Weights of a small GPT-style language model, trained from scratch on English Wikipedia: MLP 512 GELU, no biases in attention or MLP.
Each number is 128 + 32 x the weight over its row's rms, rounded and kept within 0 to 255. Layers, rows and columns count from 0. The size above them is the row's rms in percent of the matrix's.

# layer 9 MLP up, 512x96, rms 0.355, rows 368-436, columns 48-95
size [110  99  96 104 102 103  85  96 109 100  95 108  92  98  90 101  93  92  96 108  99 109  96  98 112 105 100 100 114 101 104  91  99  87 104 104 103 118  90 100 105  91 109 104  97 103 115  92 108 102  95 107  98  93  97 108 109  95 106  95 104 102  98  85  89  98 103 109  88]
[[148 139 146 136 126 183 143 127 134 117 126 155 134 140 117 116 124 129 118 190 133 107 148 162 113 130  96 146 130 151 101 141 112  86 123 166 168 185 167 163 174  72 110 143 145  50 135 103]
 [104 126 148  99 145  53 134 133 141 113 205 125 118 133 194 157 146 143 140 103 107  79  93 151 109 105 132  54  60 162 141 109 103 121 183 104 126 129 121 116  95 111 115  83 104 110 174 148]
 [ 74 102 111 110  95  77  90  75 171 128 145 158  56 110 153 122 105 105  87  89 129 111 145 128 164 132  99 166  91 124 120 123 198 145  91 130 159 149 157 172 151 104 122 127 161 121  89 114]
 [160  96  91 114  97 106 159  96 104 152 122 126 147  43 134 203 113 142 115 175 182 122  91 145 111  91 187 192  44  80 195 108 110 168 119 141 124 124 124 100 104 124 142 132 148 120 118 128]
 [ 99  83 108 191 137  68 104 129 100 165 132 135 118 114 113 118 194 158 131  81  97 126  80 106 151 102 107 115  96 152  84 117 145 115 175 170 147 124 117 105 225 138 156 154 122 138 185  94]
 [ 71 120  60 177 140 101  67 113  95 169  70 152 126 127 136 158 202 164 158 207  97 113 103 132 177 136 172 145 146 133  93 102 133 123  94  95 123 120 154 144 170 143 118 166  91 178 114 117]
 [143 130 153 115  77 106 174 119 105 165 147  97 146 142  91 121  66  91 112 132 121 138  96 179 165 106 164 120 135 117 122 120 161 194 105 165 131  75 125 200 111 139 139 125 113 126  76 113]
 [132  96 134 124 156 200 119 153 163 176  74 190 150 119 187 102 145 108 113 123 107  69 118 149 121  99  85 118 128 120 134  79  80 165  90  89  84 132 196 185  83 155 179 115 119  68 172 109]
 [181 137  91  77 125  83  48 136 112 146 150 136 175 153  82 140  88 152 113 105 122 116 160  63 116  96 140  99 160  76 154 114 131 153 132  98  96 156 137 130 167 119 150 112  98 205 116  58]
 [ 83 152 144 119  99 138 119 113 117 127 134  52  79 131 107 167 169  98 185 105 159  89 149  91 137  88 136 107 140 100 148 113 130 173  76 119 137 180 129  10 133 125  69 105 103  97 173 145]
 [ 37 124 132 121 144 117 157 113 147 117 125  92 128 124  53 129 118 191 129 168 110 132 142 128 192  88 153 121 163 150 115 146  74 152 160 105 166 152 150 159 159 118 174 113  88 136 190 107]
 [110  81 103  70 132 133 129 134 124 164 101 189 135 122 152 109 118 123 146  86 136 117  58  97 141 109 166  87  93 124  51  82 167 121 124  99 108 223 128 157 139 205 127  96 118 131 127  96]
 [ 90 130 113  99 130 196 158 150 154 170 136 126 116 111 143 135 154  94 153 129 139 135 161 114  93 126 156 141 167 146  87 102  86 105 125 173 143 133  98 101 175 127 144  90  96 163 112  79]
 [120 178 104 129 161 146 188 108  88 159  80  66 137 113 123 176 137 123 148 154 126 169  97 138 132  59 117 127  79 107 165 110 135 121 172 116 118 141  87 153 153 124 107 175 139 128 154 172]
 [131 120 116 103 156  91 118 159 117 114  72 172 120 141 127  95 152 104 197 159 124 138  99 102 146 149 122 164  91 146 111 126 129  57  74  83 197  84  92  86 132 115 117 116  81 136 229 133]
 [116 148 117 116 147 167 110  55 117 144 101 121 165  73 119 123 163 173 140 118 146 161 103  36 134 133 165 157 120 184 153 148 139 129 122  54 142 153 151 158 157  85 172 134 105  84 113 145]
 [ 29 105 193 106  96 104  76  78  89 129 103 102 151 112 105 118 100 183 156 148 182  80 153 119 146 109 148 168 137 118 121 106 158 190  95  54 121 145 151 196 160 145 126 156 156 124 111 153]
 [ 98 133 161 103 127 157 117 136 106 124  80 123 107 153 107 126 158 139 124 128  81 110 168  80 147 135 196 167  74 132 128 163 112 117  82 214 118 138  72 150 108 148 139 180 115  70 152 147]
 [ 74 118 122 118 154 122 152 152 140 131 125 149 193 173 166  85 163 129  60 149 141 135  92  89 103 130 150 105  96  94  99 130 122  70 115 149  77 211 151 121 132 105 116 110  76  92 144 126]
 [ 95 124  71 131 194 103 127 163 121 126  95  93  96 161 185 141 134 129 115 141 167 103 160 138 153  68  94 128 134  59 147 120 154 123 127 113 139 138 151  88 196 154 147  98 129 119 135 160]
 [198 136 102 161  97 172 103 163  55 141 116 162  86 125  76 100 111 150 137 109  88 116 174 144 129 117 131 148  96  88 158 103 128 129 113 174 129 163 171 118  48 152  95 122 148  99 144 121]
 [120 146 132  97 170 117 133  79 107 134 128 168  89 119 186 185 180 121 114 154 118 128 174 112 135 149 111  87 124 129 125 134 143  84  91  91  81  58 121 172  69  99 146  89  75  65 129 154]
 [106 135 168  76 159 117 141 124 101 136  57 155 194 167 145 170 161 137 120 147 228 166 119  91 164  91 120  64 165  79 184  70 126 106 144 112 180 142  90  95 138  84  91 106 111 116 122  75]
 [ 91 149  63 148 123 100 107 119  82 109 103 179  79 136 158 115 110 149 191 165 108 113 142 132 186 169 109 147  96 144 145 122 189 158 159 112 121 162 132 102 172 185 149  76  84 138 142 122]
 [110  76 118 128  84  86 166 151 155 114 115 133 101  78 178 150  92 132 105  58  88 108 167  91 153 120 121 112  98 106 117 136 149 115 119  92 143 138 197 119 140 116 190 148 180 160 132 152]
 [113  66 144 103 115 111 140 118  87 148  78 115 101  74  80 140 191 143 133 149 139 132  86  90 200  96 204 165 155 159 121 120 107 172 146 121 113 145  83 114 156  89  92 120 208 108 125 125]
 [ 90  86 103 115  57  99 203 138  42 110 111 102 137 134 128 138 161 167 113 151 133 141 174 164 111 110 188 171 154 173 107 155 119 147 149 115 154 153 162 109  98 114 180 152  93 121 135 110]
 [132 157 126 134 170  61 118 131 137 126  85 139 102 187 201 160 107  95  99 119 155 113  62  80 100 124 156 142 143 139 133 186 124 139 104  88 142 110 158  63 154 125 128 104 134  71 129  78]
 [150 104  55 118 124 163 124 129  84 129 100 100 104  89 162 103 141 151  85 126 147 112 141 103  84 112  59 142 116 128 120 110 116 140 144  96 103 188 191 142 125 161 162 174  93  93 126 146]
 [140 181 201 125  55  71 124 125 125 129  72  80 110 141 152 103 108  56 128 146 128 110 144 144 135 108 171  79 130  70 157 131 131  97  94 114 181 133 131 153 177  78 177 137 117 175 163 107]
 [107 100 204 149 142 125 123 109 135 173 155 108 182 117 150 115 105 143 123  94 145 114 108 136 151 107 171  84 142 127 155 114 140 198 131  98  99 107 103  80 139  77 118  66 178 121 121  77]
 [174  78 161  72 159 138 127 168 123  99 121 120 139 125 122 121  44 113 176 118 129 158 145 117 136  94 141 156 123 123 122 149 139 158 121 179 111 113 160 147 114 158 207 188  95 104  86  94]
 [156 141 131 121 173 104  44 194 163  58 105  96 106 163 149 113 105 153 140 156  87 104 115 113  89 114 146 143 169 168  83 139 161 112 152 134  86 131 116  97 110 123 155  95  97 134  60  57]
 [150 113  96 112  76  77  92 115 149  86 114 113 107 143 117  71 113 151 138 114 172  85 178 155 179  86 122  95  28 160 119  85 176 119 137  99 150 143 126 139 128 131 132 160 148 168  98 167]
 [181  71 113 161 101 151 145 134 110 101 104 135 130 125  78 179  86 119 169 118 141 125 174 121 130 120 127 131 124 150 148 108 114 109 132 167 164 188 152  89 120 125 119 111  89 169 138 151]
 [149  89 142 112 144  84 124 107  36 140  85 134 154  70  55 152 130 141  81 147 157 141 113 134 122 181 167 188 110 152 137 123 172 130 123  50 139 204 110 153 127 149 138 172 124  88 129 109]
 [128 138 144 112 140 114 139 114 167 115 157 151  82 119 186 135  88  85 163 128 135 118 147 152 116  98 186 110 111  49 182  74 147 139 167  48 177 128 139 109 179 160 132 176 154 102  90  75]
 [178 188 127 170  98 120  66 213 133 187 141 146 172 121  82 105 130 102 139 111 137 110 184 104 131 156  73  96 141 139 113 113  88 198 186  86 102  97 138 131  94  99 123 106  95 150 120 124]
 [ 99  62 125  97 158 132  78 161 149 195 161 132 145  80 126 136 128 145 124 155 220 114 149 121 140 122 148 142 122 154 130 161 191 148 112  63  75 121 114 133 119 139 169 110 152 156 165  73]
 [131 148  88  88 163 132 100  91 128 100 126 172 109 119 141 162  74 142 186 132 111 155 115  62 139 180  75 144 140 143 100 151 130  47 107  94  94 174 141 106 128 153 101 128 142 133  92 111]
 [ 85 106 140  55  53 171 130 123 128 103 130 119 177 118 133 174 143  93 140 111  79 157 129 113 157 139 152 107 130 181  96 111 175 185 172  79  94 122 128 123 111 103 134 135 112 144 182 172]
 [ 68 135 179 143 116  65 158 133 160 138 100 120  85 100  84 102  94 122 121 149 175 142 159 159 173  67 187 106 113  82 102 120 101 155 171 121 179 119 199 119 111 147 100 117 127 174  93 102]
 [134  99 154  88 127 138  78 102 134 135 127 102 119  97  57 160  97 122 125 162  86 126 112 109 168  87 113 104 100  76 103 185 170 114 152 123  96  97 133  78  87 150 111 122 114  96 144 119]
 [154 151  98 121  94 102 146 168 133 119 156 170 104 217 164 207  97  86 130 138 112 127 121 129 156  79 123 179 109 110 148  90 139  78 129 123  74 145 136 168 133 148 172  95  93 122 153  86]
 [108  95 168 164  85 158 137  93 136  97  83 176 201 110 132 116 139 117 120 128 112 160  74 109 183 111 159  87 131 134 162 124  64 134  81 140  93  96 143 149 133 122  71 127 106 158 116  68]
 [150 114  71 141 117 132 206 179 136 111  92 181  76 148 113 123  96 146 130  79 150 124 123 133  52  84 130 132  96 116 205 129 115 146 151 152  60 131 186 116 144  99  98 111 133 150 145 127]
 [131 193 101 152 152 111 126 120 156 106  94  95 118 170 227  86 125 127 178  94  39  91 180 125 173  87 140 160 129 153 131 118 151  79 145 165 142  69  94 153 161 135 125 152  93 131 135 127]
 [ 78  88 189 178 140 137  65  65 143 158  89 170 131 120 163 208  88 168 118 145  74 143 145 110 171  70 135 140 176 103 188  70  99 126 135 127  77 138 181 107 164  88 120 126 152 159  88  95]
 [ 86 135 177 132 146  91  97 114 108 143  94 193 141 172 168 109 115  78 171 112 142 102  73 114 123  90 157 103 103 126 139 150 126 139 136 152 132  87  77 121  63 110 155  90 154 160 120 105]
 [117 120 107  43 163 139 112 221 115 149 124 110 216  87 111 155 117 131 126 142 154  79 154 100 119 107 120 122 106 118  88 107 110 173 104 139 115 139 172 105 127  64 107 102 135  97 206 202]
 [145 107 117 162 185 143 124 125 125 143 157 156 151 132 126 135 129 155 110 129 125 157 149  93 138  89 130 105 128 147 172  75 161  95 115 136 110 101 118  71 116 126  86 126 136 144  78 139]
 [ 78 177 117 172 119  44 200 155 153 168  89 129  75 132 146 156 116 112  98 171  88 145  59 131 117 130 111 170  96 172 124 150 162 114 111 192  77 129 107 148 151 129 147 111 180 142 118 174]
 [106 119 118 137 157  78  96 100 163 113  83 124 130 136 118 141 131 128 213 102  73 137 150 167  81 117 178 138 110 201 137 144 103 139 113 124 117 114 169 165 145 168 182 145 137  99 168 129]
 [173 117 103 116 108 114 115  88 133 178 168  91  92 135 180 140 121  99 129 181 139 232 123  80  82  90 123 143 141 155  99  78 147 126 115 120 118 118 157 160  68 169 110 157 126 169 136 171]
 [154  88  95  86  99 110 151 148  91 164  46 167 152  93  88 159 172 124 107  93  98 147 110  67  92 154  77 128 105 125 124  91  97 178 130 121 133 142 143 160 185 132 130 102 162 150  85 134]
 [127 127  82  99 139  95 115 109  90 143 192 207 171 133 103 118 102  87 143 114 222 121 151  60 100 102 163  99 142  94 142 137 145 111 117 155 102 135 151 205 112 107  82 133 157  98 150 149]
 [ 82 134 166 180 122  61 122 140 153  82 101  76  60 105  96 168 106 128 144 101 138  93 178 139 148 145 141 113  83 144 147  99 113 106 133 141 168 130 124 205 177 172 154 140 123 109 141 118]
 [ 58  76  87 133 166 169 117 116 123 118 124 108 109 138 121  82 108 115 141 144 156 132 155 124 122  91 104 191 152 135 188  77 105  94 110 149 122 145  37 122 150 122 102 139 160 124 206 143]
 [111 156 100 129  80 178  98  90 172 130  94 139  96 129  89  76  79 106  74 141 144 151 121 111 146 156 157 143 134 126 178 100  98 122 124 123 131  85 171 122 180 146 143 110  65 131 161 119]
 [148 155  85 172 148 164 103  91 110 114 108 113 100 141 136 196 128 152  37 128 125 140 135 155  46  93 104 136 167 126 110 104 149 127 161 109 122 130 128 153  79 107 142  69 131  98 147 108]
 [160 127  95 127 165 151 145 125  91 181 122 122 184 134 105 118  74 155 123 134 142 143 132 108 162 104 144  80 113 126 122  82 149 104 206  55 179 146 122 151 126  83 136  87 114 136 148 134]
 [121 120 123 111 206 126 106 169 130 129 117 151 103 143 158 147  96 166 124 166 106 128 125 134  61  77 169 151 124 133 137 111  48 127  90 120  96 184 160  78 146 114 222  79  88 128 147 160]
 [146 111 155 151  95 161 124 135 129 161 118 152 126 118 151 141 131 155 213 199 146 119 162  97 118 121 180 110 113 148 127  55  95 171 135 126 129  79 161  84 142 134 105  81 154 160 106 147]
 [137 143  85 118 156 105 103 112 119  87 153 144 144 104 131 155 120 134 155 129 107  86 102 116 135  60 180 120  71 162  79 163 137 165 190 111 123 195 180 116  57 151 133 169 131 110 126  90]
 [125 147 122 118 157 136 118 141 121 144  90 144 169 132  82 106 164 120  81 123  77 183  92  99 127  69 138  84  64 211 164  80 102 148 152  97 121 165 126 139 205 111  86 115 152  95 184 137]
 [155 125  93 148 139 111 149  67  77 112 116  80 126 144 184 142 139 123  55 107 142 126 157 144 122 140 144 132 118 121 132  92 143 131 145  95 156 115 171 129  79  93 144 148 183  80 112 149]
 [110 111 160 183 158 158 133 116 127 133  92 144  72 147  90 159 118 158  63 135  75 153 176 103 148 103 152 124 148 119 150 166 129 140  73 124  59 147 155 149  95  81 161 119 118 157 151 102]
 [135 114 115  98  96 118 112 134  82 138 135  91 160  99 124 122  98 137 125 172 117  48 169 108 164  98 116 152 127 130 146 118 111 138 183 176  69 118 126  82  94  82 134  99 116 163 128 121]
 [115 159 145 183 113 163  88 125  96 185 155 150 150  45  83 155 145  81 125 155  73  70 112  97 141 148 178 155 153  87 141 165 160 186  72  78 114 111 182 129 189 126 158 194 138  53 122  80]]
# layer 9 MLP down (transposed), 512x96, rms 0.355, rows 368-436, columns 48-95
size [135  96  91 105 100 101  79 103 129 100  99 107  90  97  82  99 101 103 107 111 103 107  96  89 104 109  90 109 120 100 104  88 110  85  99  99 104 123  92  95 103  94 133 106  93  96 114  93 105 105 102 103 100  92  98 114 103 101 101 101 104 103  98  84  84 101 100 105  88]
[[100  96 149 120 177  99  83 123 119 116 168  82 136 133 148 124 109 107 138 108 147 129 124 103 130 130 149 122 174  73 163 117 165 177 145 111  76 109 126 105  73 179 158  85  89 193 110 141]
 [105 119  70 215 164 130 145  85 152 139 108 111 124 137 135 142 130  92 118 110 151 160 129  57 146 136 198 184 152 142  61 144 148 152 104 210 135  84 131 176 117 121 127 134 132 106 117 155]
 [145 128 161 136  99  94 158 178 177 114 113  76 147 115 121 102 127 100 130 116 147 165  90 108 167 154  62 132 157 154 101 101  98 152 128 156 129  96  85 121 198  75 126 155 138 105  83 133]
 [127  90 148 129 131  80 162  88 109 176  63 147 128  99 114 143 124 170 110 173 119  79 158 183 105 161 126 121  78 116 115 143 149 118 134  95 150 145  85 173  45 128 119 148 155  71 123 202]
 [183  96 149 129 105  89 175 184 127 128 151 145  53 100 173 131 172 131 137 121 199  96 113 106 134 108 161 159 152 161 164 131 112 103 106 124 144 129 173 122 133 117 145 159 107 129 150  90]
 [207 119 103 127 139 133  92 130 121  66 133 199 137 125 144 126 109 129 128 140 118 131 188 129  83  98 152 158 121 141 127 164 124 159  98  84 146 131 159 126  70 128 147  92 151 115  94  93]
 [147  79 176  66  92 159  99 130 129 148 129 123 139 148 162  89 185 157 103 113 109 186 189 171 135 136 101 143  90 129  88 165 155 106  96 137 146 119 138 124 150 109 176 109 103  93 142 150]
 [147 125 113  95 126 165 149 171 112 171  74 150 107 106 100 152 133 110 149 179 152  98  88 162  94 192 115 107 162 109 191 125 100 131  71 117 149 142  94 142 163 110 141 123  60 148 167 122]
 [ 77 112  72 204 105  83 148 165 145  26  94 112  94 134 100 125 109 141 113 104  79 120 138 155 173  78 104 117 140 154  70 101 106  95 107 200 177 123  81 139 170  96 195 129 152 122 142 153]
 [140 118 177 134 143 138 108 143  83 127 110  82  84 136  53 161 137 144 182 101 164 105 159 167 150  73 103 127 191 134 166 127 112 156 129 111 131 157 111  51 122  61 133 144 141 113  55 142]
 [220 112 169 134 135 152 121 126 167 129  98 161 101  81  89 119 189 144  71 125 119 100 130  94 126 104  71 145 163  92  96 180 108 112 117 117  96 106 108 148 166  83 142 112 141 133 140 140]
 [161  80 128  58 163 127 149 123 111 182 180 142 110 104  90 140 181 122 131 123 166 136 125 153  65 136  97  90 105 111 120 120 143 174 140 139  86 153 114 129 147 147 158  91 120  98 119 167]
 [141 118 133 101 138 129 180 164 137 154 144 161  85 175 146 126 181 127 101 121 131 136 183 147 117  96 123 100 122 100 136 116 116  93 137  84 153  97 166 167 179 135  94 154 135 199  90  97]
 [106 144 102 190 167 108 106 164  89 136 163 142 123 128 102 126 148 130  93 102 144 107  86 146 124 117 147 110 116 196 110  84  84 132  79 120 144 177 127 126 147 107 144 120 150 132 167 152]
 [ 86 141 132 119 129 160 153 156  90 155 183 135 137 143 105  95 102 102 104 156 131 105 127 158 125 142  50 141  98  97 140 170 143 105  84 148 167  90 127  88  90  89 104 176  67 227  83 168]
 [121 138 145 139  72 151  91  92 109 101 128 136 109  83 113 101 160 160 175  47 150 157 120 201  87 111 173  57 118 121 148 123  90 142 188 115 153 154 173  97 156 140 189 114 159 158 115  61]
 [199 124 119 153  68 126 129 171 121 107  79 116 195 136 173 106 173 109  59 101 122 152 162 141 105  82 129 162 142 155 113 152 113  69 174  96 162 146  95 109 123 142  94  80 159 152 168 145]
 [104 139  52 118 119 138  99 152 110 106 150 115  93 145 118 134  58 110 171 131  97  81 120 113 105 117 162 148 172 133 136 113 191 183  87  80 143 183  84 193  87 163 166 111  90 116 112 130]
 [153 109 179 126 161  80 127 166 136  97 183 111  65 104 112 115 169 104 187 129 114 128 138 123 137 194 137 100 167 129 142 128 205 143 115 152 117 131 169 132 125 137 134  86 133 118  85 139]
 [157 162 127 174  53 139 161  75 185  89 104 155 122 122 122 120 155 143 115 122  88  60 124 103 162  95 133 152 114 136  99 153 128  84 108  91 167 100 139 201 146 119 118 112 120 155  80 169]
 [117 160 149 139 144  89  89 162 133 156 132 152  57 136  96 133 140  86 103 173  80 147 113 108 126 156 178 148 139  89 103 200 162 157 164 132 164 167  96 131 114 105 105 117 168  99 101 129]
 [135 121  91 121 132 119 159 129 139 127  85 140  89 124 153 160 135 161  67 104  96  72 122 146 160  74 123 133 147  60 185  75 140 136  93 123 139 214 108 140  52 141 128  85 131 118 119  95]
 [113 151 118 103 155 117 124 143 142 133 140 112 139 139  85 104 171 140  92 155  99 119 137 126 164 170 135 116 107 200 105 148 107 150 141 114 172 149 123 111  78 107 118 117 123 138 118  86]
 [168 132 131 113 118 163  82 162 161 183  83  85 124  99 166 165 155  94 119 163  69  88 131 134 135 101  73 157 123 152 154 167 170 118 147 159 120 135 114  83 106 121 104 129 130 161 121 152]
 [ 96 102 103 118  63 135 146 133  63 106 117 123 121 120 135 153 122 155  81 159  63  74 159 159 142  75 135  91 120 142 127 165 141 135 106 127 102 108 126 140 120  85 169 178 158 198 140 154]
 [112 141 115 102 137 140 109  76  95 126 109 134 137 144 125 113 176  66 136 141 112 138 117  89 141 139 103 117 151 105 110 158 172 143 133 114 177  85 141 146 125 207 145 122 117 137 134 140]
 [122 128 158  81 116 119  65  90 119 130 101 125 151 127 145 148 162 110 183 151 107 112 113 129  73 133 186 157 132 105 121 119 117 115 195 107 103 154 120 173  75  94 111 152 150 125 131 166]
 [ 86 129 117 126 112 158  70  86 127 172 129 109 116 114 108 106 124 132 118 122  85 169  68 119 118 132 196 165 116 122 151 127 146 128 148 133 149 167 157 142 122 175  83 137 142 196 137 110]
 [173  83  97 106 115 115 164 152  75 120 157 149 120 130 142 115 128  93 120 123 140 145 118  85 116 121  90 101 109  72 155 151 146 136 205 124 140 164 122 178 153 170 115 116 125 134 129  83]
 [ 95 159 145 112 103 110 157  70 185  71 133 121 204 167 142 112  81 155 110 120 157 145  68 160 125 219 159 108 108 162 122 108 177 120 158 148 103 138 155 146 159 181 147  87 137 129 111 117]
 [137 134 100 150 139  98 206 119 125 101 102 141 144 113 129 117 133  66 138 136 123 105 143 108 129 138  86 164  87 113 115 129 105 114 108 174 161  99 141 104 117 169 136 202 130 159 156 116]
 [105 170 162 135 130 129 151 214  89 157 144 127  68 156 145 104 134 115 106 169 155  97 147 131  90 155 176 124 117 134 141 126 144 122 172 119  69 105  68 113 113 139  50 148 186  78  88 121]
 [106 118 170 180 162 154 112 156 137 136  62 113 105 126  86  97 108 113 155 102 136 135 161  98 111 121 108 100 177 166 154 125  89  85  91 169 142 164 102 169 162 141  98 153 155 138 102 137]
 [194  83 117 167 174  99 101 143 144 166 228 187 133 107 186 130 161 113  78 122 142 188 124 127 101 132  88 167  99 140 144  95 130 104 104 168 113 143 167 121  75 124 131 158 144 122 163 148]
 [129  79 148 140 165 178 102 120 136 114 140  89 116 149 115 129  73 144  90  94 135 130 145  95 122  53 109 134 182 125 143  99 162 151  82 173 187 198  94 100 157  91 133 123 112 150 197 155]
 [143 146 134  89 142  79 156 114 119 189  95 117 157 150 122 100  89 144 185  99 116 114  96 106 166 110 155 119 115 127 102 171 121 140 146 106  89 113 144 136 132 163 154  61 136 165 136 133]
 [131 101 146 108 135 145 132 160 145  60  86 109 117  82 190  97 135  98 195 160 203 174 154 154 102 171 110 142 118  94 109  79 138  88  87 140 153 159 115 132 127 186  99 146  78 116  49  57]
 [ 95 112  97 158  94 115  88 155 156 148 109 135 167  85 116 112 127 116 208 138 131 141  87 130 158 118 165  53  57 168 106 121  95 152  88 142 149 113 131 125 138 148 173  70  93 116 185 127]
 [103 206 107 126  73 133 149 130 158 129 178 147 118  83 145 128 171 123 122 129  73 153 133 138 132 124 119 164 112 200 110 170  78  19 134 147 147 127 122 100 132  76  88 131 122  99  57 177]
 [167 151 161 117 174 144 107  57 138  89 127 168 152 104 204  84  95 152 119 106 136 158 122 149 200 119  85 192 112 158 111 155 109 108 178 165 191 148 131  78 141 113 169 125 122 113  69 132]
 [165  69 123 114 128 113 107 103  91 155 105 173 150 181 140 134 136  48 147  99 165 162 128  55  81  94 143  94 175 108 139 166 129  73 188 156 160 141 202  80 126  66 159 173 119 105 167 183]
 [154 145 154 130 127 142 104 150 177 149 169 161 116 173 145 115 146 194 160 103  73 100 114 184  99 146  95 189  80 171  88 156 134  67 114 146  99 144  65 124 173  83 119  83  50 101 140 130]
 [168 154 112 105 129 156 119 107 186 137 161  97 112 143 102 133 107 145 204  97 179 172 111 108 158 100  96 131  94 100 102 131 164 107 137 121 128  78  92 125  96 162 149  76  94 131 102 146]
 [148 140 110 108 122 159 148 118 128 105 169 116  93 106 130  99  83 121 102  69 131 122 172  82 134  97 162 200 194 119 183 114 130 164 169  97 171 153 123 127 165 133 121  64  67 128 190 182]
 [125 103 123 102 118 112  79  87 165 116 135 155 185 103  51 160 219 112  70 122 151 113 102 128 165 141 140 127 178 121 123 153  96 114  81 131 140 107 128 113  56 121 107 139 156 147  99 176]
 [121  97 118 123 161 149 172 144  96 116 109  80 139 135 163 155 174 174  80 121 166 141  87 102 144 141 132 130 121  93 131 127  91 186 118 150 121  99 141 130 141 125 101  57 153 108 178 131]
 [127  72 159  84  94 158 127  86 145 122 147 116  95 127 149 166 196 133 183  72 124 119 147 156 130 116 163 187 125 173  85 148 157 110 191 127 148 136  54  92  98 109 132  77 159 142 106 130]
 [182 144  98  61  66 146 148 183 140 124 106  93 130 151 138 102 114 147 130 160 179 146 145 152 142 196 108 120  73 166  67 181 131 131 124 109 144 108 108 119 156 120 104 157 106 109 147 140]
 [ 79 159 146 115 146 147  89 140 103 157 131 167 137 150 104  96 154 136 115 100 152 179 107 124  67 160  61 122  96  93 154 176 145 164 151 127  83 120 145  91 128 123 210  71 108 171 140  52]
 [ 83  64 113 111 191 141 152 110 155 126 208 141 108 157 110 136  96 168  90 128 145 178 115 114 117 167 108 170 135 109  93 122 100 154 134 165 127 101 128 136 151 131 109 136 119 151 171 203]
 [129 162 135  87 102 145 118  94 122 172 165 127 113 142 103 110  71 109 148 120 136 164  77 133 138 184 132 179 144 102 144 141 158 137 150 122 173 113 107 102 159 145 131 191  80 139 134 128]
 [137 138 124 185 123 143 147  97 159 128 122 174 103 145  87 111 181  97 138 145 176 146  61  86 114 151 124 149 141 134 143 191 138 117 122 111 123  87 138 124  58 107 137 178 146 158 142 115]
 [115 121 135  90 103 126  81 104 213  91 103 135 121 160 103 167 123 102 195  75 101 102 163 179 142 134 139 167 137 120 136  99 137 164 114 135  75 143 113 139  91 115 177 146 103 101  90 160]
 [150 107 184 156 144 131 149 137 146 110 136  86 135 101 144  46  84 157  90  94 105  94 146  98  89 104 116 124 152 173 107 126 155 116 142 126 101 141 107 106  93 169 170 141  64 155  57 188]
 [119 147 113 122 131 190 122 110 116 152 164 128 104 208 147  93 110 144 135 106 135  64 187 159 148  69 174 157 111  89  78 105 133  86 216 158 119 116 127 111 118 124  99 150 112 120 127  98]
 [152 143 134 168  92 151 107 117  97 130 117 155  94 160  52 115 111 180 135 169 138 130  90 203 128  91 138 126 155 106 146 100 172 136 181 102 151 196 158 135  64 139 131 109 106 103 148 143]
 [134  98  99 125 163  68  98 176 120  86 121  90 116  83 144 137 155  97 165 150 132 128  94 145  68 163  92  66 158 102 182 160 127 131 150 106 162 118  95 159  74 155 191  74 121 113 146 117]
 [101 148 149  77  84  75 100 180 133 120 174 135 124 135 125 119  84 140 202 128 147 154 160 152 115 125  90 115  97 111 163 123 176 100 156 189 103 154 139 133  78 107 154 102  81  94 146 155]
 [104 148 129 166 145 120 168 183 106 105 172 141  94 115 113 102 123 125  98 124  71 191 149 157 147 184 151 172 166 125 137  91 101 131  61 109 157 107 120 104 163 111 139 157  92 178 150 112]
 [184 132 196 100 110 139  92 123 122 121 121 140 120 146 177 119 117 126  77  91  78 104 152 132 176 139  75 119 107 146 123 179 105 136 136 124 132 117 122 182 125 140 155  16 144 161 155 133]
 [134 116 110  60 107 129 149 115  84 117 159 165 130 124 123 121  50 164 185 109 177  94 151  64 161 168 142 107 125  93 120 140 154 127 183 134 124 108 103  85 109 146 138  59  84 179 115 147]
 [ 60 104 161  34 130 106  63 161 121  91 161 162 172 119 194 162 113 131 152 125 129  99 116 131 136 157 177 133 110  95 170 100 122 143  46 193 105 117 107 113  98 120 143 176 123 118 159 133]
 [127 144 130 106  93 151 138 130  80 194  89 117 134 113 125 131 132  92 141 124 142 171 108 157 128 150  34  84  67  95 149 176 160 133 112 122  96 127 167  98 125 119  78 147  89 216 171 156]
 [169 133 176 102  89 106 171 112 100 138 103 141 110 168 150  99 173 174 129 111 170  82 161 159 138 160  66 197  66 129  92 151 111 132 102 161 124 125 102 144 125 117  82 172 115 164 111 147]
 [129 159 100  87  68 119 203 112 185 112 138 153 119 168 128 157 155 136  91 115 191 165 114 109 147 119  69 150 152 145  95 138 102 105 138 150 167 128 154  77  57 135  53 181 123 147 151 163]
 [164 118 185 115 137 125 131  96 141  65 165 136 161 167 149 124  83  70  35  77 117 134 115 179 154 222 127 139 144  92 108 117 151 148 111  61 140  76 129 134  91 148 145  91  85 115 154 144]
 [170 123 172  87 124 156 205 152 148  81 161 131 103 120 136 115 166  71 146 129 108 123 164 108 157 126 149 118  72 140 121 163 167 139 104 150 151 108 127  82  77  94 152  89  88  58 171 158]
 [168  97  90  91  99  79 155 133 134 107 173 138 215 102 127 115 109 117 198 149 127 130 103  77 135 139  58 117 131 144 134 139 114 124 116 148 131 127 137 123 144 148 135 119 175 125  90 107]
 [ 87 120 105 134 154 158 187 180 119 124 117 149 130 147 117 169 135 143  92  83 133 158 170 146 114  74 146 104 111 128  86 124 100 102  79 150 172 140 191 116 179 107 114 122 149 145 144 152]]